{"n_head": 4, "n_kv_head": 1, "d_mlp": 704, "norm_place": "pre", "rope_fraction": 1.0, "attn_scale": 0.125, "parallel_block": false, "init_std_up": 0.0242, "init_std_down": 0.0, "lr": 0.00817, "weight_decay": 0.044, "lr_head": 0.00626, "warmup_steps": 200, "batch_tokens": 131072, "doc_mask": true}
Each number is 500 + 50 x the weight over its row's rms, rounded and kept within 0 to 999. Layers, rows and columns count from 0. Numbers have three digits each. The size before them is the row's rms in percent of the matrix's.

# layer 9 MLP gate, 704x256, rms 0.0794, rows 291-327, columns 128-255
102:540470461555503488562475510477522576454528502533589556580504544552438552550468546477516590567564440530492471489430491463482487504517513443515489572482439503455508565427514456418423466400579489436557488490482480498501528559365585533539466508441470449470517515506587505496474505508519539530427540538557535522571399485537525464558553510580455518418587458448506551484499532519536444425461
095:466479526423596470555570509550513499421425459426475415513525548431508498348480541519492545488461485553445454548512598437494501403545514528539327473414527525499443582522534454548538512417445431482530468454477619432450505575462519521453553476519513502444460530481518519451492479462464534476523573508428453534493483557475419530493460490581506503496581517541460487475454552513531499541485
101:492536521467449544534549480435503480504517480543477488494507506552474618395552553491527549580415476462479427414507426559385561515455496582516459512510434454527494509483513625545603561585505466393482516437469487649539559589541398492466512495514484573480404511463465431395516510438432497520570441515568516453434428522428580531519549451445486565483398501418449619527539531489554490499526
097:468509513548516622501516426596466535492532522426476586429601537595569557555560458532586454467592582497422415457588447475472576508426478568531471486521573508577540483475478503522524576559518546482520520451464452428428386401472544458521486558555521413541477480624476481527471490444471492462397508499468428469631572455471471457534457543518495492509477538519522484478463472465474561568467
098:439605525526515473471543587643506428456526522542575456577481524433533471525549500463434649562578469531515514565494462439537471489457458535482477470541518408485551519524535500479477530470561423579577381528536391465541480566489447523453498468605500357569478501545471453418504416477454519516503505553465443498509405401528439519517568470477428556503516500516486417451488554462588587547510
107:494557476537457401457496456591493469480569489456466427406557489552503571476572459530548487528486544429532587432563569552444393441488580510527574488530413531589594484509410457382517518474519545557470498494542513523497541484429510399470506523450530567496432466563514419439541531557561480565588403533488524459454414536584576459442469490552445470481433505494471489557387514484412502524589
104:463568516488514426399512495536475554580465506448532645478474591489469517558563532410522488462584518461504560484464496460604438433506438527609546424509476452497519472524530455526579584484555456541449439483473474486481527542562503540478552615581511505503502452445429511460480429454453478477488527491431414488480566491463536462549445545527591442502477498598515522483468509534514409448476
097:422478578480443576559458478466539478577518552414564496476475434478585516478420441535515536477440432493497553560453565484486491521561470439574454554548526539512494460457427513450514405588491437423424460487493566612529472502485387505477518515519444568423517495507535518551535539476451538373551454481460451541507546505476525477566473468574622530501386499524473443557537439529460481534601
093:588451514464545478576553504521457393557572523454553614477481379588504529551506593479582424472432535551430484531460482441531457407496501533573487465511497561476466454584558520422474459453445449534486549508466432594502515493446482508518572565532496516590370499551499472524522545509570541549520537499469578482545624495519559513480523493499524591478446505499460571535519506477465572506489
100:506378564572497542531615480507628362389602449547486457521508536434424509530503501528550552592551443447493475481499394477489536555584517468499530439613566477541533620568444446460473472506488454503511480426426517450459465470565475589588507541482427542508530462504535439524444556493428364493500459560459585518470496411509521424434527578453499512503503547481444493470517504558525507504481
099:494462468555518456483614535455450532575502506466582581620509551547561482448499477587451567546468606562570525504546388513466583440505524581490573546514558445548483545455429529497459475477517479545463512402488469445435526441469529500453510379494473462501463521541605503493499510481519433473543450435510437511582507487601486479484464503494492424513534553511498472519512562522521456484622
102:552473498532521495455508488471528441490518487523471431481494444465517574456496589481557409496468546477506569499533540477533449484514510533416527421518485592439507523446500563553570479437539521439442521385559506504555490568587499507508460441451513503515575466539525521584487408534440510536508475496466471504585563462533459526388538538480520500599562522448472469458556516442452542520373
100:519495494551463549470448585528497488570489446493549454618464548505543517507523592412452530493494441606537463557495452470464580499431545574393536561469591498492496522531524522494600463603567456574400454392465449476543554444482465520550411456408488519542574507507495481517468497488512504474562461410584483481575494593509485590551568518528504489464560562463523511521489529415553508542433
090:494545473446381487519612533530396424450509551533426549534571496478480485524496457470494453467446490476468546451488454584523469481474410512499501427476537637577471560472595498500467559440531502550540500485495449432493557498444427518535534440524465577454476385501467470456463460551559484512485460374431504471550400422450486565558519449528431539487399497547486457443491454433495598480575
095:526423501506576456533512529561535542523532501469496449459576491459488521482520479582530522463560497591586483536454476455489465438512444570403588485530567548491440495477542503542450535472458428551534452596452531569568487531428477457439585503462542505523396495438502461546559524394449461441549531516522471462429504572525469541533500513426554531335506463554520547533510479518558545420496
101:504558439461374428486521449380506491472495474524510485498520572392483594557464410479545473602516586495383619501502505473486506518497432430504519517564491533488508536489414512492486471569527541465485533473507537548519423550518482584456513448461509452393517425581549561514510473491469511425529525557507626489493480515492444575529467606513509509548555519524508570440518555528424457532525
102:484477463482530502481569426492524536483588433465513511402594556493429458576405599461436530506471560526558434478507592507562507439541541522448506580483500493577497468503528498510546474506432450454500420517549471608561486516534490573467422447496504478444536439492553511461520475524469540478430484477487492504495539599537516501472473545474496561480506421427293483442457431503485566532409
108:509525415434489469456534439428570411399475655402482442550508545471505459468499505532544554495497541575508518468458495518573404533456497485476439558489549637463496490553535511491462486418443418510591474490485492515539602425514526615464606568527478462544603473492510556525480510462454485439571495443456476460522513530476521501474485557490540436454508505477487573528482559479431656448542
107:582441499600540569454436444509469453587505458516509511514490407495516498519540507527485560577450546439499503552541408484512565531485478522546527539527471369496522490464469446453475482439476567466476564331509600485506533507538517500495443553542587457506499450524597509468422478463502517503575426460518415428521512535494515483436530392458532498492567513437478583492483468533498519518417
097:545472490473440459493543497498509493395561566438424524491564439515461485480439505519536492575552440531415524562511477454456520438469521504587497606515500512516584508523456548466450502504513477515478391498434471555542638473532455531427544421458516487510464588528507485466422421635552445468538430445467558513509569461459556617398567527486509413492435475582437577593563509525466446526554
097:526431497505473437528633483473455555500566501521527553553451548552487477537423533487470464545487539591429511474539495497489439480431546433476556557501465564500528450556468579509558532506471441472539623565428482598542643508511568413546463538556449481504542505531498490521424433488512376485501451513520531442450500502376495529452436503540630533502577512394476602548528494465401495565447
079:514548416529513499499535549512515523496527540498480532464438537409479463397487479546565441496536538437403455569523401558502445490601600471476433439525471528503483525491438441514527463482400498513491452502553534507457531624493525502438548518535499498535374426500434578536524509579542410513441446512501432530523514480493513548378530500462542464455568496408471502526444434485398470572560
096:377481480468522470520488603470508557488498462490498493510463513487567513485521499568441404541501545484535550478556517502526536493525477550522613499552467483385457581535518497502546492535555510480464455494505463479500541489471525440583582498517485586459563495431529580463399456390399497467526437538560486442540495462566498495590463490443546527513586446511481392516459514497573459444508
096:599512435459581533493436481523486493496516575484539587465505459452541560493537625547496590521492545535433552444590463505505457527531507490589520520479389590498419469450566470489551499432490553488424425449515454464518542496536525415530509510559448387501441449545608535383487502470472467594636522529518481512402537505520599517586466494540461486477440485515493436543517520463537473507479
104:480562482509397461561509565509428420500506527541601578495609513431535493491485422643538453490519473531475589637530540533573527543511480513514551603517579488489449538616545549451516517560468509522493523566534494530526516473473529460466465438539509424554463457533498479449522486504463494532450433471533484478515481507523551490455516517488455506506492446489476476654537478504483580491523
103:470599556483569539550481499469518471487457595466526574467503472412518457473491533478490607436530526529508433450496530530469448505539439478516530445551487439553503602479434495534488496495569548507549491490424484554473521502541542521428524557492497418509549551454544488521517478469451463515482505442576512499484439541462502391562550601480516542541372519437532583560483443557452405541513
105:479542473519501531520532444480489536446592418485528504522478551598483454553512524443542535478453505516450512607441501567480521535457493442395508534590483393563524506580573585507441465498566501565496444542395551415437479494396444529434546606592483406508529425454478521561578516470512483566530474501454433435494465506468487594459552497503562552530538494506521563412590414654444515433518
103:521371541529474533505510534464451454530514461450435441435433404525580553545418543432534537503537479453464518508424411545502422480571547421462507522551519553465532555570679507488536451489514541418599420523425495569534577541512484536588472465499482604465546557597489591488530483454467437442542549486607525495509398446465523433425590493549545503467460519531409500507559453487460584496512
105:517446547562445522491418543594571572551494566551573515572505552467494496489524467523459568591576478511497433548452476560475541559480516604552519471423477590487489581471475521429522492498500469537563505431507524507485520477526471539480498488535555555552544512491493477435526502486472489533493413581441554489517484606426631449551501560598518374547536558465497517580463477515458582490456
108:500468459543505463449528569509504518431556509484484506666541476527505477513431531465522416521534507537611449474546466457513487536565447479478496568440401413492476471422534519483461497517451478491464601460505498512508504453504509542450515501581528585483545405498438512470475555582531400435542488540507474450432346499568549542572484432470476434572469522599492422594444490529558506561594
095:515526564493514476523425435494477524513408525456468519475519424449535448451424497483474484531535469545486436549470506562523520484506590555491493520566375588463383539502546582508506570524459447480559497435422456516511569411484496419455485483460487544465544493513509567441456527468561527495462486494491465548510543516547565628520498534559612405450559462403445482506461494629522470429493
099:560528532516594585529400461514476525525526438544485453466479478537529426449445494457431510517469500504521467526543518578511469524493479518514511559454511615503489465492493489556555477422474536528509439438495468584492543427455511569586542421442517375464467529506535465515495412463516523472574643505594430502438467567522390458591532543514572482519597492538484465460467422453481524530488
095:466487525510469510517491525485460458504587592509461522535579481513557476592555466423425485512583517468563471427483455415449474516516436443481402454560563488497451495469540533498438540451484561397450459490585499454612470571484540491527495509507496470505432470541544532507484602511463571537553490563512526444486422371459510431531482536538488450589490401492470537498538499378510513455457
096:441531502580525505483440450467497524467542494480469422440477520489575531515511507463423467471449543510448509519518446497477481557502484558494440424483446494404438484538506567481517444545391452478460490454523457561492526445528509585518571550475417582435504484525392464645500591472501495542476484598420582478536602456491433605463543365399557482451487555556504425525500459547506461493549
099:495506538524467452469499503505556499409478544489461489442482569495508465438377466514485518594487527509471465515447500407496508472542461439509482505592492501439519496513536564437472514500572454553467477520456448576469507492474525576405469486454471474538490439431615500519423447464435558608485417503390457555473410442428440500327531490335549477416457455475449452554512539504475494549497
096:580540543538582521513424503508505503562451528466571476503537512575496539554548520556499494493503591513529565433558469489406506455475449478522399476505644484536525508489456590583444493532549463444406477551493544483588498467483529593515521433426663545433548417480504511600363549515544554466493513493418489449489464485515487514524499388499432447547464430542540483517415422468496411528483
101:466446465500501545495435465468503458494514526471506498411444523577461421478416534470507554503532460529550443466483517454545536513410477506431562499571523562418418572529575573426506447497442368460502535454505495591536560564428497569470437534460515527455503504452429485464560525470513446495567514532518431463500497430532505511496404434472449468460542517562523497444553579593503517470511
# layer 9 MLP up, 704x256, rms 0.082, rows 291-326, columns 128-255
104:558533478421589544486516458475533561480474584483470471418461384499506527423534459632549483573489547558509491494555542510595545447453435476465577519550421597497474545532653437506402489533415490492491503478541468449562558457475512481556477518476560507469502599536533513533480464509550514456599494415478499581444541470442466539417530528526484415500490495524471580520527537541481538543427
098:447463490535515484495581493398519458376444576455548474456555558475513622443564503569524443480565524456471521423515489534522531466459531501525517539487518358541509485428502620455427478494584607459533562517577448544459449515450467493440551475525587438523514471498512459517466563498466485452506517502559451490523514475503447617461487531516529476526479413499477519452538467445496583482518
105:507467462582528443547551505495488512551479474461501441583534450521552472507396474547494541523495575487521570392579530477516538464542474481558428459492507513570509621450525498560493571416476537559474448604465592448504438566484397506544538486426486614451532523485463528571505400444501486498472511424379595451528488445506521552503537545497527545539462480510562414556410599423399497462556
102:503568467521495482492537511476445581464512382585526479522462418501405556565510542548441453536447412465576519502492584518469488501551547475500592501456570549488450493543434480428563417482447496496576528502422470540532526555467466470533483427527425480466496584469477521438484532587551441565549569508488452532436494550624612498608494609517490459533495568485471502546489441547444581531421
098:413426500505560475456501436492411466493562490597440569560460457469557538485457537551499619642471558545465540536542421446486543506507481464405463486398464452486519504542545559558513533477514540559563466558493439481491443470512466561362454472496535487465524544518508474404561421575545509550448467466529523417535481463538452508544520578543474482421460512481502502523536464412540572494518
102:548531524490544517463474495434483494595473535498574466527529538521432503559504495476433584473524520508474497478499598459538558417449451536421504457487602433549575461502591478586579510444480508426550416583460531566496507591435551492495495546534507571556499464541446477522585500567442478508518459502482421420519441431510577498432445593510420401405430553516526506479488576557506496510468
101:521537482477482500592420436531498539544425505410497503501478488513552489509549547538480504518545601416445556517510545540536448473459478501552471611484526516574418464482534597510565401507466502499495476571510563525486581516438478467502500575435561497528468529481479516534521532503452487532491502520514403555535541469540510533500510519568485380476450572474486420529499581542502548576415
101:414524464477510498457446422485457446466415491600517545401453542425553551502483515478542661512514376441460449566495480454373505452507517508439481595523440560554480500532510472517583495537536524554485542482544455496461508491512541551579461553475543483488486547451547428491452451535642434563520499516520489598434459450543538517529449459503501490516536495523449449520534553433429441501409
099:623474509451542509484603495588506466517525554499565534520431458474492494536570520560526508437493465475569464526474590482444454430493532534494558440511508573508495465501510496479526452466568506458493587504571499595537514437499558515449434442456526488485460428523578513536554521491535536495553506498538600513511572556542515587555493520381385560458663453477487477460450457454448462483491
102:436582492506475599466487461542551566506496426591530498424508441515533534582454537465522514484476449503464539620471485518530462589480506553521475473556447464527498473444452525520601536476490527482476373528412452542543469511570558606581503532420419451553518444602574476505340524503474532471425481439501578496479508388548483500489481492479515495479512512519536515548453459508587463582443
101:442539550528427483402459461439433529523433522484512447580588498449553482422456502415472528530513453507410481489423525520497563505472505500514475564563555482531587430508473500503481424516464517523595581533501470483415502398445566475447388504508549490507456448476523474437508514498493491517506541495468514489578525573535532477521436425454440470458451466518545546457529478577479544521545
105:514493592500545508475447422540488599492509461483526524494519471599519505478485536515458558449450451511527504522552536472561462530454474518406460479523577480547559523506514628526498598447442526477512451472476497487480455457492505491474476496503566595460543528511485522541592430515507534408524466483567460542423554390520447509509566410471514426420531480577509532537544477427447476507483
101:485585451459450591489455375490574521469588472466427551540491485504485502581562442556471411442450510445447566542508528518517545483449551551513498487476508552511520512511550518448555485459459462547503518535477524540411522558444536513541454536478511497482509499608506473579556612455560512489511523577444416555469532498475552506547510600553578495442441474426445418483535507429523411455480
093:529426439485475481528413432451520530628486505521489514503357538510379471444524546466520605479519500489363550469511490471492519429459390489463552577478487529576498593528491443517526409517421436480432511572466525590567458502497589470497553497589556560533506525458515502465608474475433541528521553533503532496531553520549417523478521426536579522485444494473482427483478495496450469610520
099:504496609492462507537548511493564525395451553459498511488482438605504455453530505461516481505542433481526480537541515457524531407465478329443530535580455495540551523540482445469486500504425503517522568500552453546516428456538535539449365495556501565466520529473513479570458566502504431512529483423498485513480500486425510546423501582532489556503515488499443481558591533544492377511417
104:470492444487525464458484392580503563496340601492486474578440533502508470510420516520550521463542519469477482394475555464512550456467552399526548459572447557476565482549486546493424601403552430537538518491493487549477470516493563573552465515499449540527552538523463492542488472512458565534541483477475536515467521479418598557486492451455520431528534492480582452534506428498461560440507
103:512487540568507548492541561465522450496467514522554563524536489495449462502429560486502561480492506510630457482443494486547463477576504419470562514540599533493523582557486586505522424536439524489503454515481501467510491541324427448553410524563548440516540541399409479530482532472448516496420514463568434433471511555565521499505457510543508564537425497532469506448528427494519485506411
105:559472435391464557415503507485478523561544511519518518548494557604485549548485504502565514553402480501420591433453501458507462478553501470482495453580502438513630498519549486422539515480486472528383486513464459521553465436496418565517488543428509500459492496458536612432526563480472513533490481542496592467539397519556439462583507512542583521515550486399539451434581443578487493550550
103:500451544436420558478389509447488543452553429515511429451567509445556400458570579546502460509539506408484513473529484421574425530531505467506553515511542563464592496479507528553530505525522585470434478435501482567424571488491513439523539508420444543490478505459575520570508508533583523410452471431506485539497536560491555504462612506419518576470499562508475514592539527489442488445505
102:490517420463512436495493492502432466439480580472484538382574635496525456480512527433458576505440528586499399439526472516464416487541568503434585423426476530526559504522541443482544424489415488498505616454536589509473513479444512583518590583484476526456551512512470502502486476417511540586460585488475504522521442525569452440543534504541560476522470526476512511420501471536466447523427
099:562490587564523460461484516484473459514532522542391543482541553517474560513434539526491532511497486455536449361489532507500494476465506509588502587473462399550336625472543515480445480535526523499456477536530453384481529578431557521532460518449554478445510377485499487408623541525509484383481490497445467494530532443571484514530523531535537480619552485539462495434539463528549519596458
080:433528472483535418631436521543555426531496552510481568488445549542489361479468497490524435500525592461433497472530472573535493559507493507643606448523575491485487451501473437499502476542392452551572402465452513483441515558575475542516465497527477448554503563529550589487545503552504476556474522550477482470477456434527561521419501549482564539477507530520454523526502440480434577458488
097:473499494481448585518400402550472496555446476511427464578551447531475551474539498485534471467528546483483497491437478502529475533463440501495487506499412585521543498380445473491445485572522448517495432516582519493416503452423496463477428533454478445504502444589527451488458461481469562439418569481585487446511501601585442559547464524502513554360499530477551502555567498446394489484469
099:469537506511507447527488495519498442499523525453545497489478522521482471518465572484442407580478592584500553575520482474461593457516519510567616420541499535406537486490486485552523530421521511530499457528581525542481465526515536513423290520397573471453486414532468485462532480523557505417563443502516506539424479541479490481508500454593481516523497497573515485498397527387461491525568
104:532523480520518512429516460520480508534420491427440632460476518595520480422526510513466488537464604446432404393529527569469516496426488522461457493544526514463472486513505531483533528512550449604515532500532440561446620427559532516546446519494493498592475623515494495503539424593418491591468436533510460536504441422566527444419462511409371506476496506440490437435539459551504436479467
105:425444403500499475500496512480403454554521396587543405567502501466538488509569470488442503480484533420498480473533417517420460495554530499489460488525402499445443456463532477562455474483481484515534599428515470441602437557490474504507534505501422456469549507521449490579432524535497580382500529485510528484559447490486565459448440419446542464566589465504502486384502555478434513560579
107:533468452584503509438593579479476495579423422511453400410611529598493523508540526492448488517505501459524603499548403580441410537493507529471519387555516536475486467417456503487380540490601424417504492485552511546500428537475550496615434468499432559480593584533440517533429523513505477544545509564577535516569423438486449487463509518535478471510409540442551526471427473507599565460557
101:532593509451487484489538483458479532498566476505598436536536491434511536471515499558438497485466513555593601470511507527474588525544498466507567555545533559527562572464434561495434529464417627463473537464565487541520428543460460524537484597534418497580464448525489533414537559567505527508509532463446600478402451506522517463493550553383533455492514561483526429496487432618523477536585
108:600496388499450570431455564496510528530522445523527525519515486524418530466481441512518543545525489409519580487554461542523408547488517507456493479499487459543587559442496480568544383546549493495459469399518470518459514394400458577533553508522497541449558504501491424485355475545484439543471538497510442587494559483560529464598422492528524529425462500507482529391525471391555522521525
104:463526517525422485529486527581447514439478535531469585554512558524435502508516584458516439576410537380559579474491521444489517465477523519418566475413558563497522473401535454396539517533519522505455523453530547621578448474548503480468498524493530437444436471539439454554482433529542510561571412485399554482531473545533500568524523455562510474578496529397434528484437548497455582549568
094:503636499547496485519524515498433507500488477546581568515465440458537446465520505535411535552443571502486439509517513563466489463475496559426532497517455501583485509497522521453417515464473456442535432479487521567541582516530566499469517550437558426544489526487489589463538501515526548516580490434370394520457474564455488522515440489442412472522402504575427492495519474484527556565471
097:538548533462449571525373466599429514574537557628568445547529527558520447468513501436485540435526525545492493532513582511490533460443516531451444473527453530481554496529508550469508455523490473537432499442571505473574519443436497427574436431446516582434583500519503461479451490499479516594573463483487503431460498428461502549517452465532556522394472429471454461533461509437492468519563
101:561482569512543434496519421550471558466560435471546583506417561544598461509437511505570402419466508453411526489526496524522538537448464476577448521562461572443462506470494536547449567518471509407565532557461519521511499535530492517511517432472552627518475533508469528507520531424538554464529569472554538518576509556488379557569516532576519485559464518483537479437515447489499537588503
094:465539560462574474561436446458453440528558543492452416510486416497439455506565555368517516524496489525506473513534526507434550609464575435537446463514412547445474463497539528434532575558524550387483429457567448549477488500490397522464452472524467439480523490540485438536457367511475480545477499489569532508534493488468463567526478476435527591474447558440566570528537482589451555598449
104:432507468460539522465574507352478443470476418521536545565557495484509478450500532533444551469535450603552594526472580573493501472486493522514547587528483501510469501474507608540453511526489577489537310426525452436466506503573606537471451567447497449445541528487496553526443505470548442533340502525522561419538546518478644537473489510536449463479496518435549533500519575449496512467440
098:445527523485542546509497544532434468395508518525505493479472423422506501396537448497466614529503430464562466484423490513548522452510501568428696566482524532483505400455517492492491507486501539591553524444477521435469470595511497381446482464505359460490503556554533426476557554449433486511557487506506539621561567545491466464525559567485538504457593435434442459403541552539526565549501
# layer 9 MLP down (transposed), 704x256, rms 0.0277, rows 291-326, columns 128-255
101:544500544419362530545568447500507447514565460471500551386601492455458534550606385530425472415510527527540429480565524437580479409384551560553488585491543504531497509559542532435577477576529534509521515558489475528459492395502529466537408527493453442471516489524398530546490535515477516484403498490442469382472493521466529474453492432376501542429512486517581446535576511479427530564563
094:498373515515529579481531528493472498494491460550573624584485461487524511556474450495509523490583499504561520509485468546518425472528509525542516457467502492477582513545454522538414460503518444556420525500497517479545430514630484432524544479564505467505531497581469548645522539434452451497455561533514619582480527514540449507478524551471563505536590471541358515566493449428538593434599
105:514542469524571484477523444464459494461453482381536552571494506490485456494492544479464495619409494628453480492412523439463494511476487474440483562514549404527497578482446476542505476517466506535410608533525550492511475541372583468504520418526487453475499471572574465594553522517498531517380533544507483508485475443456431463520551518503549576489507472462484397570487451446541490497551
102:435533501454434476489523558529547535449517544526526502434544510523515484484393454472460515512513490492450583551492534574600477561517557588473532564535491454510544481564495545548527441512531380537499487495526439500537497496621445514446515424449506462467510482506542539487528512447553559462524393539550501511476454521495493492488552506476478474525476544482522461478499508483570502477427
100:488438526421501432483453508542461484564474411494451526526588468431561586543596485604519414489520457440566534514530540464455521448562570479509448539366507478474522456493601446605568551473549527529481515414488494546504557536535446551497507492491536434521458451536468416556414488461430431531598482549437547522487527552483485462489570474598472443513500492555533433475425491495578540497525
104:460532458484485477522537498481546489483533454488555499517578507553426472420452539544483525551523451512542522497611500430489473525500475521516485503466476465503500538516488567467542540416464591513471544436492552473510514514486544510518601574542528615497573406493546425468507488476484543468519536418436549485461455509371517354412539502551516493508452615586509498413416498583527486461504
103:508480496397513531570594520513431413468506460436467526594512479552538509440457484604514544555528466479503512575439517441555461519507588500499464503582554452499530461535553581452535501413488467494424463526585517585539534472499547543409473551518507513535528550528512553417512454509465521469433481412491475527459507479464461473534486526474580536467509552528479468558456423526574497523486
100:529498536478524499522476491528492532493463514480450527496475458487551587546445532513494537507493415495520492424521486556542444518535489469525611514495514605513459511532561484519473526482551480366484488465384514540492423558446512532425542548546513535498506543564455472525497493428648508558542504464474519489500586587539472479477493519436380439562548517539465493472471441449509500546390
096:530500571584451569467476529535467413509498486417567509404477553487407527521531448417491475484517502496558488568455472553552372555456542495475498484413451439504547458496492517457526434491509447457611557568484445514401532527469548522468465398479445463449486476441488515499518540544479499488555548506607453496484518531529431614459528450441418502380577413501428560496486485484460515462487
103:468441524501445434549417490476519560493508458499548625487545489549478504447457498482446490432450488573471474527501495485672510430487620504463416541418546521531520542526508437515463447568558559442464490453601541571464479410510431561493518468496447498551470416509580525480469510492471507406569510517550471540529524567538485482500499495495582486492457465531509535536462528456452461494509
097:519517448542478547445461503520438468559452628507504589411504492524471486438444375414520500511500520489545539517555602481525477561505507585458475476393625495497389461489446535464456508459661475473467510511411467443491513550480527559511480512597518566539477491506465425519529481567489470429536482484490472479440482531510550527413483443434577541462496425605476467525481445552473505522513
104:593423548514476525525494479617554544535471520558428482547522403493545540496416512495487585489574488507413495647551626524498598480513481539472579453446542488566544465496502539532528507423564496510536427561482469515461507579563432413496547600536437521466517492552516578442489413501472466520472506459582423463537491518503455504484555487430510433437450509521541543442468414422415517534485
104:486490494541544509544410484475505498439519550498527514559435441526421532477560488496504459512537462517458448378527526506486420452486390471527485513487460461628498499492553449467443485514439496405473535591530506362453498425453508433451433520591511501485519568460491502541629462513458566489581612474507456505484535409442471529521592473447555523521556544544457467480508473437417505503556
096:524522448484441378487516550526502473434497557524571507559419526506528508519499495517480426531514601445424519530464552479517470495501502430594450538515419518496452474491518463565408516486496514480485375564420531536538515503523569515462463432508474567461455432463668510531521479496477433467487603454467569484522516536488480460419493480556395462529471504575507467544495538415501502464486
097:538545468509533509502480494497420474391516509483509534475589481471591518435484502507586504438474519499514589494467493473467545567423490462657567453482549478552514563466492611568461479570456425513494518513490533490470505466482426517535504516512456470522424463528576466499493543476497536487524473462386536574568528463483559508477483484538457524410531441534441523479491502515506526543575
104:640541536515450509596446509581548500521505505534488494469572477608482446456504519498517600435561453464496476549527473488467477464549581384466513469529531501483556554549523439477459513403585500514558615439515463511477565491495530448581546473520512633519508507455576461469516449521480576501467473446482558459494507531591513425458401460511505437447399547532479525534471497464521522513446
101:559526431506499508577511396434546499528408488520488431573522486482435476450445567486470541498427539564484523559509487489555497536557528495480466554544506532429485534634512492528510514509418428510457468435594568502482541575506443587492556450537618486490435552531493558430431521453446494452396529567514458453497578533449512419411457539460557597504488460518460496448527518419392505504532
109:466486484495514545480533551573512485521480497453500447505546496607535513537478562461545558517464454368469547470423493479533444462465504441452499512545551494511484590522574486471573491480492567460513443466431407537533421566426415420601512444400521475463517539466466552573535553490493529632531383521523468505542476579532446549465530542552544435520491442472392376541475468466524553479464
103:459429538545448485496432455486475576560498437487425530430553541510502473552506524507545494424597465466509495435563521429530472518443502568557485515564479488489451567493449503473527508473490535489419512526600483536461456459576602611618536530422567487464521502487551526566441563539578557537483470431481470494497494506488559589529603459459486545535492437488576549543499543496467493531512
101:590538475373476472567427545471589497460578530512485554433588479546493478473478500417411541480402551488479530446457459520481489531505457615452494458560519512459449410471432480564460487537369404512565596484421538490415459458505588468501534439437476526505521494556563510494510420455518468450498487575509456373494489566468443528507466506517534515501501493444606578410519432558510516568409
100:507448543482452451482538445501510483391498531522485476588516586533398458478462491586500506493456474488472427452529511519506533493465537518495529490446381503418453563467547518472476508504452478503483540422518498480534494476439457491516454533577479520507434421558552552439553494502482549488540483471412511561465561366485506416466503517433533443467552421527540462447531464559374530469524
084:484461517500501548400541464517537515548543527554561485418505534519514601527427487541477540509494479489580460445484506483456425529573549497465440515468451482481537481512525599510542530519553564498465450527540420530469526470427539478535556507555432656503487493488390443535532543406489393479460458501427498570528509527452544572440540511574467549508550497410556499465487534573527428604627
093:459399465432514482469504596458539604450410505473518509535472497581483452574463426432458446452565434583543467491528627434506510502495484475473604558505414435523412508508542524478474445466469548443437508518445427489581522513526446465529510504623534564582617485558599455510462516478455484495490463560517537443527474403547510454506510453446512527473492519560569543490510481521601486524481
100:502470455460490463550504446486523544443516428474508491460531556514498586464408415537489474511574478617406453468469563479525442459539505434498501450522438562568548473470449486528437548489489497516576480485522460488552525479500691445493410552481489523494521495547494431452457548518497541559541506510376543515472508507448579443460475486522421454395496564578613540502477494410502488530535
106:452439440569581448573607549473547479461469458532468540495591440490572566543457512599495498453363494469461511482488505399475488513446444426500475519418530514490498547460525385507491532529423546493562516400560512501470515501561429556545538544512502576428447456388496473526569464541464548563559481464519587502598517473425451510545518493451533486473541456548442574546512465490438612428455
100:583516464514451475462514554381530558509445567518463581487504491502556521537594457531531542536558539554555512529474482489487500478511453472617416510395524550523514469485551433502449402536551382523538483509479505510405460569482487424543446516523528486409497556517607546543476478494461403404538444498492502489474484410430526639389433452471496547495471571541498447485558528486475537565506
107:555475471499497574536432558495586545483561538530480449436546513527516588582476466490473571479504560424542490412607498537389520667550521578496530506526608515485474477546535522454484482464485466426483525493406444481538518520590530461476456513440546445479461423481452508483375471528543522450409598496454603517533511424530408496514505483469574447565500486609526602471454462497502493529505
098:572516559502457456484554579515588495437533459587538469523548526494382542384461495562452426442322452483544529536607515538456466426525599544494561426551544547566451494492419468520434522494488481551533518495534497476513471515481473591318564502495491495527497499536500498568526523544453478574535424402475531450497554502489418572541402499486460524517542576484471501488511469565577545482567
108:461435527454535528444474436504504517583561511461395501537559507532504544430523480545566484440422512447602509413520526495502432570491443578490467477540499538366433579482482521500542461534518596482459395593489491473524422435450454466503513477508586486499500514447524404531476573564470502517497452479394550484576565397593419537564538559507417593471480592455528502480468503461509484512470
104:485488578513513507432493539425518551463545519377477507492496580509521515478482519562539503515505548478446523476614461540467521516446480519415523546356392476547459611501505510469478523471535563499503471495580579503455532475544504406569456651518479524500613448474505483512602436457547478490502450624530515543567411500519543538466473496543413499524445574443576524567496487551457539606500
095:460507456451529432519474534433496555483496555494463543489494427540491435450486560408495504534452587511494449559565539448572482465531580508554551573486475500427561565564482477497429544526510486466490395421535508502443449461506476469545539486593487579408468546487460467492358533438464494552396541449507427615499521608477506510468493447452517444516465526502527470498455504604464515466463
098:514533562478506487590549461505469503584510489538544421486463529577508461464594561515450531487460492496478547490419513523443517505549523490450469353475505522470544458480426468516506544515499437530541556486513422474492547483586525453494486510463468590482566493495524392523504540390573561606513504541608454469474502466538498478417450502491525471463533532447479507549562496501512499502536
106:500523582420469602572510479456485571585445458507512509402457540528450558633481504561497483520453439512570480494484468439449547506459438537569414444508477683525478503467446535511503475537478484537534470445491450560429508526521516581488478505535432521441606483462493523507500431602588569428476576499506513445493545530522478494528473546505539463454474567485537499503453466373449556527470
097:434603540440568516449504461420437446430484522547581549458505533483515488464559511479488483466495543472417587515605456536535426495537594483502592455527514493494460492548356462506463489428479555479367499508582512584551495508520462560548505485469385488431490498431488594476523490483455487555554515573465515519491560446516465507507363435457475538546528450521446452606489553488424422451507
101:451517469499576513486566601435484454489504459493466575486557507518488463409461549560515556452554407500540477588436526493537461497517461496418605525491529493539505471423439453463573483549529492466517460520480560577490543501494609491502489472517527540490538503526523422500447541422498507566509538533509500393483552449466443502455534479490471416611522354428523500463523559459508478537371
094:504520475484556533430569519475579522558523493552432548443532495480439482416519425454547460447549449427478445614444517452506479419491544523460588475482539519461480490422434481448550481547486501552457484434461456473532447510475517430547530544514337528443456499472541457489555552455513430511501466521482495542561490550481475463446481618530568531550426490459477494507524467508464599480478